Each number is 128 + 32 x the weight over its row's rms, rounded and kept within 0 to 255. Layers, rows and columns count from 0. The size above them is the row's rms in percent of the matrix's.

# layer 2 attention key, 256x256, rms 0.0804, rows 181-191, columns 0-255
size [120 126  82 106  95 129 128 112 130  96  84]
[[160  67  77 136 156 127 126 154  97 146  63 113 107 121 142 123 136 160 172 124 191 118 184 198  40  96 141 158 118 108 105 158 156 134  50 113  74  96 165 102 110 191 141 126 168 118  90  94 120 107 111 161  98 125 129 151 102 166 115 123  98 152 146 123  64  83 114 170  72  85 120 150 116 153 148  68 132 157 168  79  96 124  98 132 123 121 147 127 132 148 123 127 140 121 129  98  88 118 178 164 137 162 107 109 103 130 128 184 176 133 127  98  83  96 174 142 138 160 105 124 135 149 177 215 148 188 118 102  71 110  96 162 177 122 140 128 109 101 106  90  52 106 129 202 150 160 120  82 135 119 124 105 136 110 114  83  85 131 140 138 100 154 201  89 177 102  53  84 126 112 141 115 144 113  98 139 192 166  98 159 179  89 115 123 149 160  87 157  82  90 149 115 189 110 114 127 107 124 117 109 128 129 139 149 121 178 104 166 137 163 152 136  83 109 117 107 143 122 116 148 112 113 103 112 168 102 124 166 143 110  76 121  93  64 138 105 184  95  96 175 130 126  74  86 126 136 116 128 136  52  73 106 123 161 104 128]
 [101 108 106 100  87 104 126  81 114 154 122 138 135 143 125 143 163  88 154 121 119 107 120 121  91 124 109 113 102 127 157 129 118 193  84 150 105 170 161 125 151 148 143 125 141 111 122  73 126 143 111  42 149 175  96  98 151 113 229 175  83 135 125 120 135  74 136 137 137 158 140 112 114 140 119 176 131 118 181  98  95  90  52 158 143 101 157 115  75 182 166 141 120 129 128 139 133 155 121 110 119 206 124 170  88 146  74 179  98 129 125 180 102  99 125 149 110 123 120 179 125 159 186 167 140 141 143 104 132 132 145 113 141 101 120 149 174  45  90  84  59  94 139 138 116 121 173 146  92 177 123 123 155  71  98 141 133 150 107 104 124 115 242 125 114  91 109 108 192 173 180 147 127 157 136 112 162  87  86 101 182  87 124 144 169 109  92  68 121 144 146 137 143 141 123 150  86  93 128 153 153 151 155  90  74 107 127  57 142 165 216 146 111 158  65 147  74 122  83 116 101 132 186 124 140  97 114 177 119 104 144 116  80 124 111 148 139 108  88 163  96  84  98 106 185 150 113 165 155 118 155 115 126 114 158 133]
 [129  95 133 122  87 110 162 136 130 176 148  93 130 131 126 135 137 108 101 140 144 144 112  44 120 140  78 130  30 145 141 167 112 175 138 119 105 126  81  90 106 149 125 114 166 163 136 102 204 120 137 137 143 111 158  80 147 211 127 137 130  77  83 138  86 131 161 132 154 141 136 162 119 135 116 149 176 164 105  71 143 110 118 135  90 140 122 116 120 177 170 154 117 146 210 144 175 143 147 122 148 111 117  93  42 166 130 131 135  74 170 116  80 155 162 133  82 128  77 144 114 185 164 154 121  66 149 178 112 125 144 150 174 147 144 145  83  99 143 130 117 135  93 170  96 169  86  86 127 103 111 138 127  59 106 113 146 160 167 112  99 144 148 117  73  94  66 180 159 130 125  82 112 157 113 138 123 151 112 139 189 114  97 100 117 122 163 130 109 121  94 174 123 161  98 147 169 124 147  68 137 179 136 113 137  97 122  58 137  95 185 159 150 180 135 104 131 136 108 167 132 158 129 150 150 108 100 124 136 134 143  73 106 199  83 100 151 124 106  95 148 109  94 123  69 136 144 170 113 158  91   0 132 128 113 171]
 [133 124 140 142  76 120 155 115  46 140 133  74 163 123 128  99 128 128 110 121 141  97  87 119  87 117  91 166 103 180 149 163 108 221 134  80 109 138  99  91  75 151 137 114 165 109 114  71 169 109 177 129 116 102 114 147 117 136 114 150  99 109  89 132 126 100 138 110 176 154  88 173 120 180 145 183 182 155  79 134 113  43 125 118 115 102  97  96 113 136 125 113  96 190 194 189 148 131 167 111 136 101 106 109  69 174 125 154 173 117 138  94 133 123 163 187  90 157  61 176 108 155 182 161 122 135  75 129 111 164 150 153 134 141 179 139 130 128 114 124 143 119 109 147 130 168  86 105 117 129  99 102 124  63 118 158 159 113 135  97  78 138 160 150 125 114 101 141 151 108 215 100 115 140 146 125 106 141 127 162 154 113 124 117 132 122 126  98  75 110 136 129 109 102 110 145 114  68  85  97 107 138 122 120 148  93 123  71 176 136 219 148 164 197 162 121 109  89 123 145 172 141 153 183 144 100 124 112 133 125 155 106  99 147  57 168 155 103  71 117 171  88  95 119 118 187 154 144  90 114  91  49 204 133 135 151]
 [204 157  87 139 166 150  87 112 142 131 111 124 113 145 124 180 146 166 129 144 133 151 151 157  93 130 124  80 124 116 123  83 128  89 174 130 135 126 178 119 190 146 149 123  64 124 104 171 104 138  89 151 124 141 106 102 144  78 158 144 148 127 173  84 147 149 146 177  99  97 172 124 158 136 153 101  55  91 212 137 164 179 111 106 202 116 140 137 190 147 117 117 144 101  69  90 107  98 120 116 136 145 106 167 158 129 110 135 117 146 115 146 137 113 121 104 162 103 155 108 168  78  77 142 107 161 179  82 154 122  78 114  98 109 114 142 144 212 114 147 122 151 124 131 153 110 124 117 149 132 132 108 146 166 148 114 134 136  94 105 147 120 152 147 155 147 197  91  87 119 126 163 144 110 164 144 159 139 127 102  88  84 182 149  98 152 149 136 174 118 140 136 185  91 125 105 163 130 139 149 121  95 105 210 134 178 128 128 116 147  72  99 179  62  90 160 160 146 137  73  68 102 129  96  84 127 153 208 121  89  83 161 174  34 192 155 182 160 116 132 134 160 121 101 158 136 120 156 149  64  99 201  92 148 103  93]
 [ 98 130 133  67  93 105 101  98  60 110 112 146 132 130 133 100  94  79 155  93  94  59 130 130  96 103 179 151 155 132 115 123 191 178 127 130 123 123 141 173 120 119  62 118 107  55 127  89  72  85 119  68 134 136 105 130 114  90 119 107 111 137 138 141 121  57 106 141 144 108  46 128 133 176 106 125 101  52 111 175 117  99  89 141 137 119 135  82 158 135 154 100 105 151 152 185  52 135 123  79 103 171 171 116  71 123  89 140  70 167 156 102 150 120 111 113 156 135 163 116  89  69 156 110 130 175  77 165 125 125 135 133 205 144 105  99 116  68 138 131 119 122 139 101 129 146 163 162 117 171  99 134 152  54 117 111  91 127  30 138 109 121 113  81 131  87 145  91 132 138 149 131 137 133  86 123 122  89  98 129 177 165 142 176 157 124  46 115  58 162 150  61 116 144 121 123  56  83 145 200 133  97 145  88 143 141 149 122 105 107 133 137 100  72 148 132  88 152  98 121 107 106 133 151 163 135 113 100 142 131  89 107 142 111 157 143 144 102 132 146 101 134 109 163 118 167 124  90 191 157 160 164 113 128 146  78]
 [144  86  80 137 138 136 155  85  54 128 103 154 165 181 140 153  91 106 163 191 146 127 128 140  43 105 139 108 114 149 102 122 146 137 140  71 143 161 201  61 117 117 107  98  98 177 145  85 127  94 103 132 126 185 124 110 110  76 126 132 118 131 133 123 125 121 155 112 132 145 121 144 108 198 158 125 115  80 161  76  77 123  96 165 103 135 130  82 159  95 120  81  77 129 115 144 106 170 125  94 128 124 149 107  59 150  58 119 135  83 126  95 145  73 156 130 107 130 123 141  87 149 190 119 153 177 120  74 182  97 128 135 105 103 103 153 137 108 155  66  98 140 126 156 134 140 127 147 105 203 129 128 140  82 195 118 150 116  93  66  83 147 176 166 103  97  90  96 136 119 148 118 141 136 159 104 139  98  37 106 168 112 132 168 106  89 159  73 108 153 141 140 142 113 167 124 127  48 116 109 101 154  70 108  84  88  80  92 130 148 165 145 135 121 143 183 117 137 150  60 108 142 107 149 162  78 112  68  84 124  81 113 139 115 113 181 107 111 122 131 146 127  80 118 175 167 144 122 187  66 146 106 145 128 162 113]
 [138 209 127 126 109 141 123  74 121  86 207  73 208 131  47  97 126 132 118 148 142 115 112 152 143 112  99 125 136 160 129 134 135   4 145 140 162 182 112 134  98 123 151  97 122 125 127 188 129 133 143 127 136 107  92 136 162  98 120 138 153 138 112 138 159 149 183 122 162 123  67 144 124 100 146 143  79 128 105 162 136 149 164 111 176 147 115 130 125 100  75 128 145 125 113  97 201  98  88 107 155 139 114 178 163  88 155 150 145 149 121 153 175 112  98 118 118 101 177 120 172 136  83  88 214 127 115 135 140 140 114 113  84 136 116 167  93 159 120 129 139 172 167  71 208 120 182 178  97 103 106 105 172 175 140 156 145 109  85 139 160  83 134 187 121 110 188  90 107 133 173 167  84 117 172 117 127  73 161  79  22 164 145 104 178 191 152 123 140 146 155 144 112 108 166 115  96 115 144 149 147 103 108 179 176 116  98  85 144 146  82  90 153 117 134 152 114 115 150 121 115 108 134 116 159 141 155 159 129 152 137 136  67 125 169 169 121 159 142  97 116 120 124 164 109  92 134 144  90 179 132 144 105  74 120 148]
 [140 154 136 148 140 141 133 148 164 118 126 135  94 111 115  96 123 165  85 123  94 116 122 168 168 164 130 183 184 138 172 175 133  92 118 176 135  91  71 165 100 114 151 158 163 123 156 129 104 112 202 129 123  63 140 175 105 145 114 116 116 137  75 140 138 160 128  93  98 157 104 104  86  82 151 115 159 121  86 152 151 119 216 113 129 158 117 178  95  78  96 136 158 145 130 127 143 144 161 121 159  89 125  77 190  93 190  84 163 155 138 107 145 180 121 143 139 127 120 116 167 143  71  81 161 113 116 112  77 159 132 133 111 128 134 103 145 146 127 167 181  84 146 154 140  89 138 115 132  96 132 148 131 165 100 186  88 101 152 165 147 123  55 123 175 151 133 145 100 117 111 101 120 102 135 156 136 168 209 154  98 184 106 113 152 172  80 155 117  76 110 122  86 102 133 129 131 212  91 144 130 143 150 126 112 127 134 209 137 133  74 124 127 195 181  79 133  57 162 182 173  95 119 128 120 149 150  99 169 141 185 163  80 191 107  70  79 152 144 127 170 117 182 124 111 100 127 117  45 138 129 163 130 154 104 125]
 [128 145  95 148 168 144  79 153 200  84 147 118 106 157  78 138 118 164 110 144 138 177 147 179 154 145 132  60 142 122 122  98 150  56 100 155 152 130 151 172 172 153 174 133  99 115 107 217  78 131  94 154 148 130 107 123 101 105 167 135 120 140 160 130 151 174 142 107 129 136 171 101 122  32 150 101  77  91 129 151 135 178 181 119 155 126 138 184 152 100  75 109 139  94  90  73 136 148 116 137 106 136 106 129 191  91 137 111  96 138  73 168 149 111 109 135 154  63 180 119 206 103  86 146 129 127 161 129 130 129 108 117  37 109 112  91 191 176 139 138 113 162 142 138 120  76 181 135 136 123 122 141 126 190 164 142 156 137 114 161 143 105 133 193 150 118 138 120 121 162 107 186 114 132 183 130 156 154 156 114  58 118 168 133  82 142 142 148 182 105 133 154 183  97 157 160 162 167 145 130 153  86 122 145 116 172 151 139 114 125  78 117 181  90  98 195 182 145 158 100 134 114 149 109  84 157 173 140 131 133 124 157 161  94 184 107  88 167 137 109 108 139 175 171 178 106 126 144 111 114 150 175 101 167 125 115]
 [127  91 151 114 107 164 137 120 146 176  96 160 113 125 129 223 185 112 125 125 120 114 116  64 153 152  97 110  63 112 145 157 117 157 145 136 115 131 136  99 127  90  96 164 134 198 120  36 178 183 112 112 122 144 136 109 160 166 170 126  88 140  98  74 115 103 151 151  84 134 152 122 119 111 121 147 189 156 173  55 112  77  93 127  81 132 182 127 115 181 194 159 144 130 171 119 133 125 161 129 194 179 118 132  52 134 130 140 141  78 160 159  69 161 140 107  64 168  58 151  97 147 168 132 132 101 142 101 126 128 133 119 164 140 118 215 104  41  75  94 138  96 154 126  81 101 137  92 108 125 150 147 134  81 129 127 116 163 158 111 146 144 162 110 108 101  83 132 174 124 133  89 139 165  86 177 120 113  99 106 167 108 138 117 121 109 132 129 157 153 109 161  97 153  78 109 133 131 158 107 134 160 137  75  88  94 122 125 135 167 159 149  79 166 102 101  96  71 142 155 142 133 138 103 156  98  84 156 116 134 162 107 108 199  59  69 153 103  99  96 144 133 104  70  98 100 112 133 126 111 111  97 110  86 145 129]]
# layer 2 attention query, 256x256, rms 0.0827, rows 182-191, columns 0-255
size [132  98 104 104 135 130 124 133 102  93]
[[123 152 123 134 137  79 157 162 162 149 129 143 141 148  98 144 161 138 149  88 111 141 161 164 137  99 162  64 110 148 116 108 108 149  66 171 128 131 132 196  97 116 149 156 111 121 130 186 137 185 143 104 124 110 107  73 120 115 144 166 112 154 104 116  54  95 131 160 178 143 116 127 139 100 145 211 113  98 187 140 167 134 121 158 148 109 143  88  65 118 137 153 132  86 136 159 151 148  83 113 143 142 117 205 144 133  71 110 113 135  80 207 156 108 178 117  94 128 159 127 142 107 121 139 162  88 155 111 175 121  95 125 142 128 119 127 172 128  99  91  47 125 146 123 182 152 128 184  95 123 140 101 158 119 129 136 131 179 119 171 163  80 170 144 125  55  93 100 176 156 119 191  93 105 141 130 161 133  90 158  94 113 146  38 139 156 132 177 143 123 201 121 123 143 124 138 184 105 132 150 173  96 153 194 118 134  60 104 114 114  72 146 179 145  97  72 154 141 157 125 148 135 126  91  92 100 135 169  90  72 190 101  84 120 160 102  75 125  87 143 170 181 116 129 135  81  92 132 114 109 125 160 120 175 118 188]
 [161 188 134 141 124 108 120 112 124 136 118 179 136 174  73 110 126 163 106 133 181 125  80 144 111 141  99 168  68 102  95 100 129 162 121 104 160 112 145 121 134  92 174 125 128 133 131 164 103 161 121 135 174 144 116  58  94 121 124 173 143 167 185 206 141 123 144 118 121 175 148  93 137 132 115 136 145  70 126 148 198 135 105 100 111 123  43  56 113 131 145 132 114 154 153 137  98  93 166 189 136  55 124 121 105 118 151 130 125 163 117 133  79 154 132 172 172 158 128 107 135 107 118 121 101 161 205 152  99 126 122 141 171 133 179 104 155 149 110 113  78 126 105 122 143 143 109 129 136 122 109  98 146  97  28  64 143 172 160 123 112 145 141 106  80 131 113  96 173 103  89 189 128 114 133 145 138 129 148 108 163 174 106 122 153 166  95 132 217  72 136 179 184 151  83 114 139 123 117 108 112 102 154 158  38 133 193  74 103  90 166  87 134 131 137 123 154 200  94 155 152 163 118  83  77 131 101  89 135 139 140 147 125  72 130 214 101 133 104 176 117 171 110 150 153 115 163 130 137 158 103 121 123 175  86 133]
 [118 147 121  96 148 107 104 136 128 115  81 123 129 205  80 110 145 156 114 138 186 140 109 115 170 125 151 136  74 153 120 134 113 157 143  94 131 184 134 118  81  94 181  94  88 116 166 162 107 132 154 123 150 147 148  47 125 167 107 120 143 152 136  83 104  65 125  93  48 132 132 119 150 118  95 142 136 110 129 176 194 158 136 127 141 161 112  80 126 121 148 121  85 186 155 124 182  95 113 178 153  56  69 113 128 135  92 142 149 143  79 137 155 132 151 160 186 190 146 153 155  87 129 188 156 152 163 163 148  91 138 147 163 122 111 116 135 122 154 152 102 149  89 123 150 144  57  77 146 129 136 106 175  94  78  89 149 169 120 167 113 136 115 111 113 119  59 113 157  96  96 153 116 100 167 175  99 127 146 114  99 149 117 119  88 123  92 172 168  81 137  95 148 160  68 109 151 121  94 119 121 109 162 168  66 169 130  43 122  74 152 140 108 167 135 141 145 194  98 184 191 165 147 147  75 116 122  93 105 127 143 161  99  81 120 221 125 154  61 164 125 161 134 115 129  98 104 156 142 125  65 133 135 130 100 129]
 [140  99 117 144 133 211 157  83 132  86 182 113 148 101 194 132 141 154 172 129  95 137 168 126  54 113 130 101 167 148 148 136 122  93 119 154 123 149 125  88 177 181  75 189 135 115 114  87 166 131 113 144  98  91 142 196 168 129 172 131 117 109  96 162 140 154  72 127 183 123  80 138 133 119 135 144 123 126 114 102  61 121 168 148 152 118 118 163 172 137  69  99 110  69 187 131 138 186 108  60 100 154 197 115 122 108 131 130 132 107 128 139 151 121 130 131  68  78 145  98 121 133 137 114 161 111 148 123 134 145 170 112 112 140 154 162 162 168  90 111 120 120 120 151 134 135 135 184 105 137 107 147 109 158 209 162 193 120  97  71 131 166 126 135 151 105 175 151  97 125 165 107  91 186 129 106 109 108 143 163  80  78 155 126 173 119 156 143  79 150 140 143 125  88 184 153 138  94 124 115 112 149  96 138 129 105  97 144 137 160 107  94 191 130  83 137  95 112 177  87 101  53  92 158 157 155 145 128 123  89  94 100 173 180 134  72 166 126 142  99 168 123 114 116 144 170 171  55  88  95 171 101 111  41 164 110]
 [110 116 125 129  90  90 151 179  73 133  66 143 112 114 116 157 112 102 101  81  83 105 148 123 135 147 161 103 106 133 144  97 161 114 124 122 115 118 141 157 131 159 141 102  68 142 128 144 129 158 143  93 186 118 156 115 175 169 140 123 163 129 119  91  44  77 176 125 118 114  96 149 136 154 158 160 104  95 135 150 137  84  94 141 150 104 185  98 131 124 145 172 125 155 120 172 162  89  86 193 148 128 134 155 125 127  50 148  46 101 131 144 128 114 122  40 141 122 110 149 139 129 116 155 103 108  44  92 143  79  96 152 159  87 103  87 126  98 148 112 122 132 154 133 120  86 122 115 114 130 127  85 179 108  81  72  88 167 120 121 133  86 153 150 115 150  63 183 135 191  83  95 147 110  91 172 137 114 121 192  82 121 128 147  79 121 126 125 109 169 134  99 134 131  82 124 152 155 139 159 151 133 129 119 161 163 129 126 118  53 136 161 119 110 145 110 114 146 125  82 128 127 107 173 132 103 107 168 138 117 131 149  41 169 197  89 113 123  76  54 121 146 103 144 144 135  29 172 137 173  78 159 118 195 204 157]
 [107  96  93 120 150 148 140 147 151 151 108 139 119 131 145 130 134 148 142 122 117 142 158 110 140 124 148 118 111 126  90 134 142 197 113  89 120 184 106  72 122 116 127 133  77 204 138 131 147 198  75 206 116 132 164 122 114 119 101 157 176 141 161  67 112 107 103 137 113  97  80 157 129 196 143 181 130 109 112 134 106 112 124 128 147  83 152 118 142  77 107 140  55 142 138 168 178 115 123 111 159  79 104 116 110 128  54 121 133 111 146 129 148 118 174 142 148 110 125 102 127 112 121  97 164 132  97 100 184  96 104 194 113  71  73 183 161 123 130 111  85 150 162 138 162 120 128 114 110 136 144  66 171 110 145  98 138 176 122 162 110 118  83 156 135 111 116 126 131 132 123 140 106 136 126 169 118 126  73 140 124 122 169  89 152  95 197 105 100 195 242 146 102 193 142 142 184 124 110 200  84 120 145  58 122 133  72 124 110 131 138  91 202 159 136 161 132 179 161 159 168 146  99 183 111 114 119 100  80  78 119  98 114 157  96  83  76 172  49  95 157 140 120  99 116 171  95 151 141 126  75 156  96 114 131 152]
 [ 97 100 144 127 101 172 143 204 131  93 197 127 148 182 125 131  90 118 137 155  99 120 146 109 183 155 137 164 122 136 108 139 145 132 179 132 155 133  94 135  98  88  82 117 172  95 158 106 103 157 170 108  96 159  91 129 112 121 104  66 168 113 123 127 135  94 175 118 110 132  75 155 138 156 102  98  90 168  79 120 115 167 110 154 140 171  94 103 166 144 112 123 118 138 142 114 179 155 118  83 138 131  66 192  99 110 132 121 138 113 120 122 182 178 116  79  90 107 139 119  61 125 147 128 161 118 159 128 156 110 145 104 114 143 109 115 114 146 105  93 158 171 106  66 117  91 139 110 156 125  89 135 143 111 144 131 146 160 109 142 162 190  90 116 106 123 181  89  73 185 146 169  54 157 154  95  66 135 146 105  58 113 144 188 133 170 165 107 106  94  83 103 106 149 120 133  15 122 176 192  71 139 108 148 151 115 128 167 138 117  71  96 102 117 100 154  63 142 128 105 114  73 153  98 166  74 157  90 125 170 118 124  93 173 143 138 127  60 134  81 105 146 150 168 129  49 134  96 102 121 170 133 121 101  66 149]
 [115 112 112 126 123 105 105 127 162 124 113  61 145 137  96 120 116 103 121 157 187  90 109 129 122 141 112 147  94 132 135 143 100 138 176  60 117 110 143 160  93 116 136  69 147 113 164 120 126  43 135 115 146 184 121  97  98 114  83  87  98 114 108 130 159 113 151 119  98 136 148 137  83  97 141  70 136 168 133 107 163 161 143  96  87 224 156 148  80  93 173 116 173 160  79 114 111 117 136 140 134 139  25 111 143 143 198 131 163 101 116  69 162 130 123 126 126 168 119 166 136 119  38 189 167 150 132 153 118  96 142 103 144 127 104  87  87 105 116 152 212 110 107 113  86 113 121 120 106 141 146 127  74 154 150 170  73  86 144 164 130 151 125  89 168 164 131 141 125 114 144 113 150 108 142 114 129 165 141 102 152 148  54 165  70 128  55 118 137  95  83  85 117  93 116  90  86 161 122 123 133 120 117 125 129 159 161 138 164 150 149 169  45 124 141  83 134  64  66 132 128 161 174  86 138 124 162 119 184 181 126 168 132 101 121 186 123 147 186 130 102  73 168 118  96  53 139 132 163 157 117 126 137 108  94 111]
 [166 109 113 127 116 134 126  99 148 117 217  90 158  77 158 144 135 132 138 143 127 139 145 107  75 126 121 113 150 132 139 105 144 141  73 131 120 113 108 115 143 140  76 179 198  93  85  77 149 138  87 158 114 145  94 202 104 124 122 148  91  84  99 183 147 186  88 133 170 119 143 144  72  97 142 108 134 150 114 112  74 136 148 128 145 127 125 142 148 126  86  80 171  91 142 157 105 192 136  43 146 166 121 115 147  95 164 135 151  84 154 113 136 146 120 157  32  65 127 107 110 131 172 104 103  87 125 133  90 152 129 128  88 134 143 141 128 140 120  43 144 106 124 158 125 124 180 156  95 135 111 157 103 196 146 196 160 120  99 101 142 164 129 100 176 126 148 112 106 134 133 120 104 141 126  78 135 141 111 123 132 120 160 127 194 143 185 110  92 142 149 139 121 102 190 174 131 110 120 164 137 161  91 122 115  82  76 187 165 215  87 123 160 121 113 120 132  80 160 112  96 103 134 134 168 108 179 127 138 110 125  38 149 164 126  94 174 113 194 125 148  99 116 146 131 144 190  84  52 102 166  90  87  93  87 119]
 [129 154 143  97 147 134 107 102 182 171  98 164 137 139  80 146 168 147 134 105 123  84  71 171 143  97  85 130 129 121 104 179 115 111 107 186 109 128 156 189 142  58 180 135 158 162 110 162 129 161 116 138 107 140 104  69 143  64 187 122 104 209 127  47 131 121 129 178 113 120 149 103 107  92 108 161 159 102 175 118 169 134 156 109  91  88 134 147  90 148 156 140 127 128 117  83  70 142 160 157 115 148  87 145  93 153 101 144 127 156 103 153 122 134 115 119 150 169 129 142 189 117  92  85 156 164 190 153 124 163 135 116 201 105 133 184 135  98  80 118  85 119 152 145 130 141 110 154 103  82 137  76 131 118 128 107 136 189 158 164 119  57 121 124  58 110 138  98 210 133 162 205 142 134 140 132 133 104 100 125 154 192 130  76  85 153 100 133 188 125 140 177 116 136 138  67 120 131 149 127 128  66 143 156  80 128 145 150 102 155 115  90  85 112 129 105 146 139  77 152 143 167 103  51 112 115  92 120 129 126 211 150 108  77 131 145 101 121 129 151 184 136 126  94  98  94 113 164 156 102 174 160 145 161 128 169]]
# layer 2 attention value, 256x256, rms 0.0489, rows 128-130, columns 0-255
size [ 96  85  90]
[[187 174 135 135 145 159 168 150 180  84 130 127 109  91 144 129  94 146 107 191 146 145  93 104  96 129 114 165 175 138 126 140 195 110 170 127 116 142 126 101 172 124 138 108  85 111 142 185 141 108 135  95 116 104 167 157 133  89 123  64 130 122  67 139 151 120 182 190 136  84  78  81  93 133  73 140 156  95  92 109 115 122 139 158 121 123 123 128 144  65 127 103 105 197 160  87  79  98 142  97 153 179 105 146 110 152  89 107  94  74 124 132 126  84 127 185 173  83 114  72 135  52  58 123 133 163  76  96 109 147 131  88 122  91 127 143 176 138 123 180 154 148 188 136 105 130 116 123 124  89  58 135  97 149 148  51 160 161 168  82 153 120 109 106 163 112 140 162 148 109 136 163 115 139 151 161 180 149  33 173 125 131 116  59 137  91 184 159  80 131 126 166 165  97 176 109 183 105 110  95 149 128 101  90 135 119 108 120 118 139  99  60 125  88 182  95  84 111 137 113 180 102  84 157 137 104 136 148 146  83 161 118 121 152 150 114 144 138 103 103  92 137 153 167  81 155 166 123 113 110 152 133  91 109 128 154]
 [ 82 154 126 121  95 147 146 102 131 158 153 181 148 141 140 160 164 120 147  98 113 113 160 123 109 118 135  65 165 151  92 160  99 131 194 173 169 170 136 133 148  55 137 155 177 119 154 137 135 144 156 190 119 104 139 140 225 132 159 216 126 152 120  92 138 152  80 129 209  91 172 164 184 128 137 160 140 148 171 157 158 138  85  88 171 122 105 193 216 163 170 123 148  76 144 121  93 117  83 112 129 100 143 140 114 166 160 183  90  90  87 177 176 195  95 152  89  84  90 110 167 102 142 149 141  96 155  95 124 103  93 103 137 186  93 120 117 113  83 141 151 161  72  90 137 124 120 157 160 120 103  99 111 158 126 121 110 156  84 123 167 124 149 110  60 125 141 123 203 197 120 126 181 224 163 137 114 136  64 127 129 112 107 106 117  85 146 100 132 164 106 111 138 136 155 125 140 127 162 158 133 119 116 159 102 113 151 111 126 120 118 115  72 106 103 184 140 169 136  80 132 110 172 105 146 136 142 200 124 133 134 147 198 130 133 131 167 132 103  96 147  93 161  97 120 135  95 107 123 128 152 119 151 130 139 114]
 [114 130 118 127 101 143 145 108 121  83 134 107  99  92 133 113  47  89 167 102 144 149 122 112  97 103 133 112 100  43 138 139 121 176 111  80 129 142 146 107 130 133 135 124 170  69 147 134 186  64  97 178  87 125 197  77 147  93 108 149 116 117 121 133 143 122 133 148 148  55 157 126  98 134 117 162 199  66 153  83 127 159 116 102 109 125 180 106 107 116 108 141 114 169 142 106 138 105 118 179 161 191 132 178  86 182 116 152  87 138 122 133 154  93 140 137 134 116  47 186 143 120 131 128 133 160 109 164 102  78 137 139 100 176 119 131 123 138  53 169 162 133 176 115 127 107 100 151 163 108 151 104 108 150  90 142 162 110 164 122 127  68 211  75 122 138 162 130  53 113 134 193 137 158 175 127 141 122 157  79 157 133 102  91  81 110  98  96 153 179 121 115 145 134 100 169 126 110 103 161 126 142 141 144 174 143 130 123 136 110 104 112 120  89 193 157 131  84 117 166  70 118 152  78 130 144 137 187 149 116 181  75 113 114 141 229  88  94 113 130  65 137 147 149 148 171 104 115 108  79 138 147 182  80 131 153]]
# layer 2 attention output (transposed), 256x256, rms 0.0509, rows 128-130, columns 0-255
size [102  88  89]
[[144 150  18 119 138 124 139 112 140 115 125 171  67 110 131 155  99 181 180 234  98 135 122 171 165 136 130 142 150 147 116 120 173  91 145 116 122 148 140  94 148 145 151 145  95  79 109  78 105 148 122 142  85 167 167 119 149 117 165 116 141  96  97  95 116 167 176 154  97 102 108 139 124 155 140  93  74 127 117  94 135 123 158  95 122 162 139  55 174 126 135  63 161 158 115  96  90 133  85 141 115 166 164 121 146 138 128  94  66 124 117  79  95  70  44 123 101  63 102  96 206  99 140 115 139 202  76 101 139 148 111 133 172 118 109 135  99 131 165 172 120  94  95 131 101 102  98 118 170 105  90 116 138 133  82 116 111 165 151 125 101 153 137 129 111 164 120 128 163 190 148  90 148 106 192 136 152  99 145 155 112 159  91 139 132  98 101 183 101 144 115  72 172  87 130 106 196 114 128 108 197  97 175 165 162 150 153 125 158 109 154  68 162 137 152 137 137 147 169 103 116 106  78 129 143 203 123 165 127  75 131 149 156  96 133 118 126 128  75 146 122  76 101 143 114 170 169 124 150  96 167 136 142 136 169 167]
 [107  81 149  86  87 132 142 145 104 109 150 136 171 190 139 100 145 115 142 108 123 166 139 127 114 182 108 142 187  60 169 133  92 156 144 101 129  93 123 197 140 132  96  84 123 126 132 128  81 120 143 111 140 108 105 134 145 161  88  76  59  94  98 121 132  95 126 179 100 128 155 139 181 132  92 108 123 120 148 134 142 120  62  71 154 129 112  88 124 159 170 146 158 126 196 154 142 137 160 163  99 169 120 144 133  94 165 220  82  75 147 126 143 125 197  67 158 221 127 179 154 120 105 145 117 136 126 113 143 157 146  82 159 132  86 123 111 141 136 103 130 107 113 132 118 140 177 127 121 122 119  68 123 140  96 147 115 169 114 131 114 181 180 149 100 181  91 156  89 115 101 145 136 177 168  93 117  61 169  93 116 115 178 146 135 130 134  66 127 169 112 121 129 131 167 182 140 131 163 147  96  64  73 152 120 131 117 115  48 113  96  69 108 125 111 155  94 116 153 104 179 133 185  92  99 135 176 132 129 154 131 126 185  93 149 137 145 187  94  97 146  89  74 123 183 112 115 140 207 101 148 157  94 139 114  72]
 [117 101 171 165 120 113 113 128 102  75 112 134 185 101 182 120 136 152 154 119 148 109 115 149  43 130 183 113 139 138 149  99 166 134 127 189  98  90  96 142 127 129  55  87  94 113  63  93 189 108 133 154 109 135 115 149 113 119  21 101 133 107 119 116 137 132 164  93 131  70 169 138  91 150 131 186 179 101 161 145 165  84  82 110 148 119  70 110 165 128 130  87 168 135 149 100 145 121  75 164 137 113  87 143 113 145 108  62 133 135 130 158 119 133 126 128 102 144  95 145 157  86 161  98 105 128 166 112 155 140 110 196 172 150 100  35  98 118 156 150 121 153 136 133  32 111 107 136 143 103 130  46 147 117 131 153 183 108 135 117 136 135 183 136 103 112 147 116 147 157 152 108 122 105 141 143 192  99 107  94 124 115 107 122 162 138 100 119 119 109  94 154 132 129  88 136 115  76  62  84 108 122 118 113 134 102 164 144  68 125 135 140 113 164 139 129 157 149  92  41 117 140 125  96 152 129 138 129 204  82 153 161 124 104 120 143  80 123  96  67  76 135 129 116  79 207 190 126 165  69 108 157 122 170 127 137]]